Weights of a small transformer language model: 5860 steps.
Each number is 128 + 32 x the weight over its row's rms, rounded and kept within 0 to 255. Layers, rows and columns count from 0. Numbers have three digits each. The size before them is the row's rms in percent of the matrix's.

# layer 6 MLP up, 512x128, rms 0.0767, rows 125-174, columns 0-63
094:106182170171167072145125138173124131074194121128171078131149074168105127094124121158086135082127141122124152142171115117126174166083068148135138152127179126127148099094115146071113085123105112
090:118117144098146097109130155093136078121144136112141103177120109158107098084130094176138105122123140164105164105151056144146118196120155075147163072188157098180109130097153154181157184142150118
102:145085171185085135144120158117132135078205119127081198195147122063143090153077149139133100156108149094104177132047115104134117158140128088144058122100137130109175169119103153188130109114142077
097:120115143141135110119147123060134157105051066160107076139096097173163159155140138107098133153121119169086194145090173166146077104109112083183133158105120112139139101173200143085182140110104101
096:119117081085097095074072118161162112146149152102170129110097104138094168111158122133084098100095164100114165096108080032159071137137143178105089170106133165179156097151092116103111106120105107
107:116110161143106104134151207154105198116212122125105131175115162107116161132154135095091149163147099113151178109159138119145105111088165180119078114078187166153190162062210175117156101091180158
105:132173117156141145134138141100084107101134125079158117095153108177143108174138143111166068132117130171121061088170185180150111137141139141090177077097081151176193087126156129087147176147188164
097:136073092177117102107094089145183108122136114138167120134155190091103097102148095110127117109099117168143152137171135144053084097169161141151064066100126174128076105113147174123124122143090112
101:107114110136125120074110185073135064107125136105150149173093178139105076065164140144076098104194231130147138128109148150132123103166101102129147091086085134093150108114121123129087133121087095
099:109196121133124147115142141095130091208096097135154150121165169179133143133087134130150183142162129124109120157110122130162168052130120161170104122154145174091124144127109090112137098127120101
095:176163101118102178157105095179139095121082119130120162219106152137119150156126116132061064175159099133066121130203132079110124109102184140102113139119145117117101140119135115098143126140161140
094:138185143128124075156130091120082127125114124132177114147212063140052154116091145088104146143165174171121191148106083135123115152071082139091171104160159126165061137157107113143160180147106131
093:152142048173116195127097111169092104133101138144164131106146157125164185103169142125111113177165134134133150139134119134139124146058152176129087161127206126160044149143087100134182105133126144
096:149162145144104160099130156143149159056099117098146110175159124097116142107134088085121070103188086140162131128145053150161164183172114161128115198165091116178119116084159136150085220113124123
095:118145156157178111070136109120146144139167101122151128175156106119088137137097101105140155115124066181099123158137155163110105171132168160131086132140148169187132134126158124123155159148133135
104:159129097159116128115175161131116111082087132111190147144096126146116082128088136169128162122167091152159111141055142107104114141075091147127136138124062109139140143176087122109119114151070140
104:166115151145085099131132087194122142127092138092117152124127138094156097115101106190096074123138108030199139081165098127112158141073059144159090158099123135120210099108180090124129121167145186
101:160129140162165137085125117134134095106095066117176157145114125129165136170093083097099130145097102126148038107077116100067146097123125074185180142164091128075201078144107101121136103130127064
100:152098145113116121188145151080129163093168138110152144178128103113073143133125108046059127132143147173159082064137199104097151099113097139146117125103105193155141082093127154125103172130174168
089:200164088187124177142120186144094103156074120097159133123166119124120172150076127123144103155134182161141161143134130113064210107156131101110164113095089073089170116137173132119126141111131098
098:127151073161122154142085148123158100031134168129104084124118129179130114067128127142109208144174136139136121170190131105156088132131097154118125121132149100091083120067086143097119110067124100
097:108161151138156097182106105114118108084113095169147142092142142161147127152166100081115131144121149126164140091129145174113097144167065097153091119164092151111129086156124097165081147121144125
097:099122039152130051179096111173133147162092102126135147128132205080124165149127132157129100196087172142107095151117140136189102126096144147168172119130118152140160122108134124180119149065082168
102:122106132140158141112104151118105134132149078105180130154152119145121147151096138115158094106125112161139162075112125180106131120131154138120126079144147156150124121118090117134139094159143073
096:112154122098195118149123119143129163115117120099176152138147116110079165119040078122104124150128108146064180164142082164160151161130181145084104088118120136132168129157125120142070197150133096
102:080156093125163124119144090111161126134151133116157124141120133098111103091151126194103129139164055149177173186171118164182087115165129112123167104147107096051124153105136148119124123165095104
089:078156144142167127125160124130182106159084185133182087149101126180069150171145156145154103125083113126173132123066130129123121143100165171149098142127100164138107107109194126091120097104202169
101:164153118111115146156100101178124071130089141102106119135113108138167119137126090144085149108135059107093143108168142094169178091120155102110115123134137226145160106136116145121131183155137012
099:124108093090120128153102111159128149136123127104141071095123087159123189167118110102134142142151181118113134125182119180169140076158187161121122125118156100157087059108161108148187154110178124
086:133090085164124101103112150107111150138133157112092144118104122103113140083096119119157076154207180129179165101159141124162113079092164120122145129169080150150119164094104065160121081136136113
101:141141158131161084175042143122130104092111018091112168142098092124163140094106147093160132079185140152123129109147133145104164142159146148179110171112101180135160133103179129154135173129139157
089:138167156121152110027107075152105101077180105127076082089129118167112141129116179164096152183164114125133074128127101089113120128082144110193132167181128149140151172114155148109095118068104122
094:159102082119171127062070103110074126160099117147138125095127109137083076123098113086101090114085150104158168163171171143170167126189194149067152161103108130137118124167106192117154191167156076
096:175126144142128124121124082132119090128102101135116079143117112129184134116098155183144172142119152166187138142099087143076152078185172127109145119181112165116108123100129117120142154057083042
106:119117105139115121106089153124116127020120154121116172153135132122140153166147145070100090053136111154145137096127149158207154151167143094035134125139154081092108160070181118138185106126121135
112:100100110145139089180107133171128174059160127178140115161148120115073195130137145135152141116135143128109157143079106172102144170119082164075134146085108117113108100086094154113148168112159149
102:123132046107153154086104166101120100118107163156183122136125187072121145126126096118058128118077129145141128129183127085098104121143117136111150057130054128116139066166098099146164142116151102
103:110186165202127156140163133124095163091089117112176092098159149194079175159133150183144131100098171101083107087083112147076054156097096107142089094148168137168132116150123166141139107108110088
103:147158098129150143096103127100055160089150134092173103165121118114182114101172140086168139119148159114124158127108101150187058128146145121157127109155201151048156164093107166179148129068153143
093:152185159164154178108163118098125118107129115148136144127102131126117158100123131070112122105154143130092106135101143141111107154054157111141182097154099134227083170088187067146114144133133110
106:137084076116068061152097133137142165121091076092121177132094124094096142156111114109040109142090184126114099060135121081118131099144143105112121171140154102142082112097160153131132166110084133
102:159157153190129072183086084164134086072167080139136131126127174113152078109126071135123084173161103147114182120124130053083128154162138099124094127138120107190118060106119129146161120157133208
100:147180089119131129180167082137180114115106096110106115071151069111142185072129140118128081158172111094094098124141153108139061122117137140184129074163173176139124111141152133099127119127113109
105:131087168131136092156112181131143115147160099167117122082069097161105135117137132133105143134127114186122082109091114183109129140179137127120107154150144098090171126126171138147112152127102182
102:193151172122111067113114140162118172124117116122156129067138102163139123164151146104132197115171145135042152074107166101173116136131116091181107183108123133152098140070105152125121117130121127
090:158175086138144102101089137127125149083103180116089153152122132118127112152173117131088168133133141096106172060069141137087125117132154174123151096074130123095117203123184157133114217114166137
100:154150162167180123130158186194178118143107106162097101171173104137122096138069138107109147127125131079125122127097177165190170082183152142100106123144102192167076174124143170176124117064120144
092:189117114132088136124135113108074164095093088149169138133162143114076125109073107146135051153137139149154177125158145096113129083120174098115111159153157115105169168120143118136111087099151155
103:178101083190162176118099107129157173096164102153180097135133134163111103092108048100138118065094139117094126130139135097112094188110133151117193099183114208077141140100085125107116052090179129
106:124122114157084173113139190124151117135112106150119155100103073187099186078150145030151124144113120139127148117161130149100168104102110078192112138084083090107159166113108061174143174064110155
# layer 6 MLP down (transposed), 512x128, rms 0.0766, rows 125-174, columns 0-63
103:158126127153074103138083107126161159142088087105193097165211170148141139200018157104127180081135166110150130134154122131124119077081104161151093123090171068166172138107111115126094140124145135
089:165163105168163147134072165179068129160160154181137082144171078132112185125107132101098145126082164170140103094096184158153122181123135152148119150083087136113107124152044136186170101119106132
100:149133145154112155138134075142114133142133127141089107111141180135118101147088179168168121098111118114115171149143117123089125175169197138056140143102129066148128108153152106132128096078141127
095:134114106184149131060098111131052108151169130151159195097133174140148082123143134100081141148109179120116101126127179146142162190170191120155067160084181127135116107159116105165114103117127101
088:172145151084124127115099135043121157136109134158085111213082151159116136154102126125131150124105152110123150142136109184113127133137064111144202144067122145098133121157109187150149103176145150
104:089078137087166185110134124122102166130111104087160118111103157097093152172210126119145184145172175171058181122153146108118070128128139104141137147087124150120152082110161186091161139108121135
104:096138170092123173122094174119146124114169146074099094120106148153166099115158117156149099177136120143050177094127207097076176098118111149130124090099124114116067194150184090127091137130143160
094:139138146101176139094127227106104180108176117157116116108077107174137101183130147191148148152192147077115168127170171124200137195100150078071134116129139083112157127103143069165133099149155158
098:127122079093095076084164115116090125184139096220135157159133118110123144105101142157111087160171123140105175143144097098131197109095097094138098095108118139134158114133109122190105118134096108
091:141107125141127116126140087093118118111150123112115119088104070050099181045157091141135121105127107091084083084190148170224101126115152132118121167133118125119163104136164162119135135094100146
093:094090204125063189176129132156182125069085172165142113093098068098112068085121186101111125140120150115167145127149144146149148103140089106112131158089061142163140147163116130175095156089122085
098:167149184163148104140125113138172085192089146126116131109110119153188140093145135156158080111092140118205139139145160142131113161102104147135141128198100106102126111121127106127088168162110153
089:152149155111064150185169090094164108107138130149086128124100118186155110091108123113160153138135107159209118138112165119123152132145175166133110085151115108156073136123167161144079158182173066
103:126161125105092073159135121087136214124122170101099114165149115139117124164097112171096127102136135064079116107142143119094079131165133098166140109097148097116131079164053129105090066148081111
091:143116141166117192146114074107067092140168175082154144098171125138182155111183198074082122118127171122116137128103100091125130129127128170123189100056110073085097130094096163125129161167091103
101:097115072102119168113142120096155173135111128092153060140139097087153073130150052127157197127119110092110146077145143105104181172076160162107129151162157215091137110119159148115098168169153125
097:130110178118210172076081124135120081217140113157142096140118146036144158096166132174154104156111164144135128161139109062112150112099185136130121125104114133146174206104130070168090149084151162
095:101152142150124177138149141164138042121142141137106170177114165106156143121135166111133162097133101166158122099083112135135138137129165046096105096120194118224162110161143106099096174121134171
095:104182110084149103121141127143159152118139127088148078112212149170136167147173140187162093142098119121111115183112171119142110104107082123113095088122116100088152133160140138088167141148127105
092:129128156080074148088095088082132136110103160125119141105123140181153115115127164185127134162173111094123116123116142159128125132130099169145125086127142160241085166149089175123145125055150167
103:111104184186182165126136141097159154080200143135091134120120157087153133072149097208159081184088090135091128072114071074129151107142095171097141131114144092073083148094152111126065172133100095
096:150099079127095155101143105112184143157139141110063109147102182124141125101122175103125113101117160146117105148113091141144116064065120162094110163111146147140087149076148105063156109126142106
093:092179164078151151115114088085167181167079131133119153128097096106073122087149142120133158071081145121141195071159135151121173134115111179174082105136129113188097080092108138093147102178126068
104:132103109191117106151070148099037150173126024184162114150079083114070137147145100090136114175095109121157126170077130124114139150100139116169115077165167170108146122091164151140115086144118166
088:143180129105066067147150148132152115107187148068132160198146145143121161177117138094063139134157112117052153130115106116158114123122132131127175074096133209156082145110124092128111186109142119
094:161129162140066208154079137116163118108075143186164142148119133139089139122087227106151133073152162074135110083116123124072150094126090102150070108153114113162091146104140089181133109097131145
096:177142151089133084114120178108120164144125134132157107153124125113168165136092132122156137172149130146141069153104163106153137162120111171164100136075067097099131103106106132167183142184100161
093:121102172192081115124150114123184121173148150138130075117133129113151137089069202085177118115148157118125122140176143139066126163158114156100106173140171133088133134139173065142094133159076201
103:122124133099086097107156143151129094087188105120116124090156174097072161129143120204140088156093124140140082170133193105125075160148065155156150113095118078131128089129155096120144130052091162
091:141146145117106155171153106203157141105074139210143085145118097147080158047110160129153166154074100137142133081141153144138047122094169151111138156148145152103115085135164095092132139112158108
096:125187120150153169102140149168092158125139209136161152113185108143090158139116108091162120133083169066067132071131076155172150093117147099131159105119073190129117183125082180136108166161137106
089:135116118111100151174110147156123153109069149138170177144121130091173160139088067106112127130094140149094174166069170214049145140157121122069079139124133151111127077103093144159173150178130131
100:122161122107139117165146164133168080113168102078161084076166164133090122186170154161135119175144148161139151189107105091052142108104130074181113106128121114143139156085141060106082140114117110
096:153139117133066103107117129169109139118109113123138080147186181123114126131133174177125040099156000126188110093107176143072064144139113163153161122187095084157173134140130161067135140108112191
109:141195120134166155123129123126131151120086122172135087140123108084131139099128193113113115022119113139137153158093083103093170174144182163070145206168138181160099191145090132104111099045123141
110:136200072166100129116174128125169155138135127134128113134165113115117135116131145089129129095127141088215070072132120049167147105182162128099145177165066150112056123123104149126115119135120129
104:163061114140124148090123039114125167113173174158130092116128160076151109058137093140091126123199090122144187149123048208169124126149085117125152117131110165152180091137127165137146111132178147
108:172059089112129116124108147063065137151126108184108138158056107116116129188100156154148105130178147132142142168136149138140151176186115104111086115120107123125098102096104084123134123138118175
106:137117131142078127138164139158114192069105184123106178187111150139126178088142214095142097151064098105105169110057143097113142137162138180087124099108145119095096081115114132095156184203135161
089:159169096085093132115107089142102143110139105122147133144140131119139121118114168169128142136159161068141149109113143103171107181185089173054108169122171141057156134120153176181163105139061174
112:197141115145111186118071081120167121118185174175093144140144119155151108054137091108146150166115130116166169149123101143142138171130148157095141135121091125113095079116138120099144123101197133
094:084097157143165128142165149182119102088075121196138165189106127127178158095110167095124178124129121140148164116141122165187141094105122108148191170113108119086157070107128163080081160109132113
098:105116163119142145148145152119128164171115125081135133162097136133070126097132143147143121120160111126143095094153198184101119083152115116088195144100108089117208088038100184135168170141107125
099:111165125113124149117167143121150135174170126111177087145124184121123148139173181118097160170080166172098153024105091184083101126064129151159145145107159148161151105096149080129086126146130116
100:101103165126147146126132170167044127102133122090116100162124112087107173142068041137079101136111176150176168119101167077117110126095126152123153100165099138148153136148136100078192127144109115
089:097101112103123178190104139091117178135150095176102110073098172138101168163110128127134121136172065136101134121128088151117093179133169121201144115237168175112121107160076146078075064119130138
098:141159171117138075157117120131105130135157099093090162187137060149108169128109159150089152163098136132102151117165104150102118143166134163077133084155034202116134085164083137115122143129073139
092:107085139176128136190107115112154094100085146122137163121053122159154122118165130105102136127111134091074061133113160137099120139121120131147151150120071129108119153165170108125074159089152152
095:081217202114125113133094092117152126095162184172117114130081104133152126136078141153194116036112129150183185132145096175137118127123137148089131104164152124107137130133129158129146104088158127
109:137180107089093120176167168071116127120125165173132195135169145118130184101150107152176064134170117101102170124156130193114091137110111106183088127108169162083065101166092120130109101122088145